python train.py --activation="gelu" --norm_eps=1e-06 --positions="rope" --rope_base=10000.0 --weight_decay=0.0 --warmup_steps=200
Each number is 200 + 20 x the weight over the matrix's rms, rounded and kept within 0 to 999. Layers, rows and columns count from 0.

# down: layer 3 MLP down (transposed), 1280x320, rms 0.051, rows 597-616, columns 64-95
# up: layer 3 MLP up, 1280x320, rms 0.051, rows 598-617, columns 64-95
down597,188,171,207,209,178,191,202,161,252,151,203,195,212,183,213,210,208,211,146,233,174,231,174,183,218,213,183,195,240,203,203,211
up598,217,177,147,204,191,228,204,213,196,200,214,177,188,164,192,228,213,202,211,223,210,197,195,215,189,219,213,191,201,187,196,223
down598,158,192,205,204,209,249,194,158,151,180,188,268,177,211,222,221,187,212,202,230,215,210,206,229,198,217,167,224,198,198,245,171
up599,194,194,228,197,156,185,217,207,195,197,196,182,184,210,181,184,199,222,216,166,218,191,199,217,198,201,215,190,212,209,208,197
down599,207,183,207,179,186,165,222,143,200,215,184,199,181,196,193,192,237,194,224,246,189,216,186,200,240,206,207,217,214,174,235,195
up600,185,206,196,214,222,192,183,188,199,203,190,169,195,183,186,201,209,203,203,187,225,214,205,220,211,229,209,233,208,224,198,223
down600,199,211,194,189,176,195,193,193,185,199,177,204,205,213,212,223,174,179,221,198,214,189,181,217,186,180,174,190,185,189,180,195
up601,231,190,205,216,187,201,214,158,177,194,235,222,213,215,227,189,174,237,209,203,185,199,203,222,220,201,185,215,217,207,210,220
down601,197,211,188,216,208,219,194,193,188,196,190,214,218,217,181,208,202,184,183,223,195,198,188,189,209,216,175,242,236,209,195,175
up602,167,187,219,214,157,219,178,225,194,197,205,176,209,210,223,193,202,201,185,197,199,214,224,199,167,237,183,217,214,171,198,194
down602,196,210,216,208,204,212,150,210,192,207,211,212,182,183,231,178,187,230,217,217,187,189,150,226,196,195,195,236,216,229,231,164
up603,180,197,172,184,216,192,182,181,175,165,182,204,199,199,196,228,185,194,204,228,233,263,175,206,196,204,190,144,174,207,195,164
down603,207,218,208,201,187,184,227,186,168,218,220,226,189,207,207,200,212,204,181,163,182,171,210,194,202,199,226,227,195,202,210,199
up604,227,165,174,224,170,197,177,184,182,177,206,213,226,197,223,188,215,198,174,214,213,177,179,193,194,206,215,191,217,216,187,247
down604,199,187,201,206,204,231,235,198,198,176,166,156,238,186,224,212,219,160,167,251,229,179,202,190,179,185,195,210,220,172,199,180
up605,204,175,180,227,186,205,214,197,196,216,182,223,180,181,199,188,188,197,226,199,209,194,199,205,236,195,184,228,195,241,239,182
down605,175,239,230,202,223,200,239,195,194,179,212,207,179,190,219,206,235,213,183,186,185,198,211,177,182,215,220,203,205,187,200,208
up606,216,220,191,176,201,206,178,229,179,247,242,227,203,232,218,182,213,212,191,203,217,201,176,221,184,215,194,171,224,202,191,218
down606,164,191,188,213,166,173,198,158,213,187,199,148,203,184,227,213,223,224,241,199,209,186,187,180,197,184,226,196,187,185,219,187
up607,173,190,181,225,184,214,214,219,199,194,206,181,233,175,222,212,209,203,162,236,184,223,193,229,195,215,219,173,179,213,203,202
down607,208,194,168,184,179,165,194,184,228,247,230,214,217,212,167,212,205,220,226,157,213,189,191,179,210,181,216,239,217,195,189,244
up608,207,231,188,181,214,152,227,222,228,239,190,228,202,223,206,198,202,205,239,237,218,182,212,172,235,180,240,181,158,209,203,205
down608,227,204,203,222,182,237,196,208,184,205,201,178,239,226,184,189,191,192,206,247,213,188,174,202,202,236,193,191,197,215,164,210
up609,188,218,193,149,202,205,190,199,171,217,168,207,187,215,183,178,191,167,199,192,171,190,195,201,253,214,214,178,252,197,203,190
down609,211,216,205,173,183,197,196,205,203,201,174,197,197,178,186,252,205,236,187,246,206,229,238,183,209,172,222,174,182,183,204,184
up610,208,186,215,210,185,223,223,219,192,179,178,204,187,205,197,218,182,196,212,188,182,201,193,176,226,205,207,218,194,200,188,204
down610,197,190,187,232,204,206,180,202,205,211,204,189,172,165,162,227,204,198,199,149,230,219,221,200,242,208,185,177,195,229,192,215
up611,173,203,208,167,197,191,211,199,184,211,228,208,204,199,203,223,226,200,217,213,213,205,226,217,188,181,205,184,194,205,210,205
down611,209,217,199,189,234,194,165,200,193,174,187,216,208,203,187,210,230,174,187,201,202,153,207,175,171,179,203,227,173,226,204,206
up612,202,208,188,182,171,208,213,203,180,201,190,224,246,209,186,188,212,224,201,203,167,213,201,185,215,185,236,206,209,218,193,245
down612,198,183,191,220,223,201,195,203,229,186,151,213,201,240,178,217,201,199,154,187,172,190,209,194,226,156,194,194,215,214,161,192
up613,205,190,192,233,189,147,191,207,201,220,170,211,204,202,187,210,185,204,192,197,200,194,184,185,203,228,183,191,226,204,191,208
down613,183,241,202,197,214,202,163,193,224,188,252,190,198,186,159,209,157,160,182,188,226,193,216,208,238,191,231,185,231,193,208,200
up614,170,216,200,210,199,178,196,213,188,192,220,224,199,227,198,175,201,182,199,207,186,160,214,207,215,178,207,179,191,181,199,199
down614,238,187,187,220,226,206,212,207,146,217,162,201,193,201,225,226,191,210,191,213,165,188,235,201,180,212,142,220,218,231,223,219
up615,224,202,224,210,167,214,211,212,208,232,240,194,179,206,216,230,190,190,164,188,184,168,196,181,186,190,185,208,173,229,208,189
down615,170,189,196,194,239,166,184,211,197,200,193,207,190,191,184,208,200,179,215,198,191,211,186,221,171,206,191,199,189,191,210,217
up616,170,184,233,229,182,161,199,210,136,242,192,195,219,185,206,199,214,205,216,214,182,185,195,179,187,164,221,217,210,197,188,169
down616,239,200,176,212,214,182,179,173,200,182,186,162,174,190,185,214,205,207,220,205,184,194,218,174,193,209,204,205,180,208,228,215
up617,198,233,183,186,224,195,195,150,203,184,212,216,208,226,210,229,177,177,208,199,223,228,179,183,200,200,172,177,235,209,188,196